config.yaml
n_layer: 12
n_head: 5
n_kv_head: 1
rope_base: 10000.0
rope_fraction: 1.0
tie_embeddings: false
init_std_qkv: 0.0321
init_std_up: 0.0321
weight_decay: 0.077
decay_fraction: 0.618
decay_shape: "linear"
steps: 5660
Each number is 500 + 25 x the weight over its row's rms, rounded and kept within 0 to 999. Layers, rows and columns count from 0. Numbers have three digits each. The size before them is the row's rms in percent of the matrix's.

# up: layer 9 MLP up, 1280x320, rms 0.146, rows 1277-1279, columns 40-79
# down: layer 9 MLP down (transposed), 1280x320, rms 0.143, rows 1277-1279, columns 40-79
# gate: layer 9 MLP gate, 1280x320, rms 0.141, rows 1278-1279, columns 40-79
up1277 103:507462540494474451490494487537514520475537512486501478493467503502500553509509482484537473520503494553486516524519514492
down1277 104:501480503506477534515458464519425532477506585511537520484454498490494507545512501478477487475515508514494504459495544568
gate1278 107:503473483475531475500486518524470487467516493446503499481527486491452554465477469528518516514495475472482469492528511517
up1278 100:499471496443488476508523535523487505500486495552502506512508467460564490554477498480460508472490493532525501495502471507
down1278 102:476504488497500522512483489504496496497517490528484479525530443493482510523512534490513486480473480511519539523505495489
gate1279 101:513518463435524532536465488518502481501475536497528499448484481521478478453532517491477486466515507496506481515483462513
up1279 103:510507473509437485517491541466471477491465508547504506485494517514522528489518473466496528472505463494445505502518543498
down1279 104:539483491502451510537471521535456468547520493550534524486517504504484489534480511449516504455491482490487505519505503492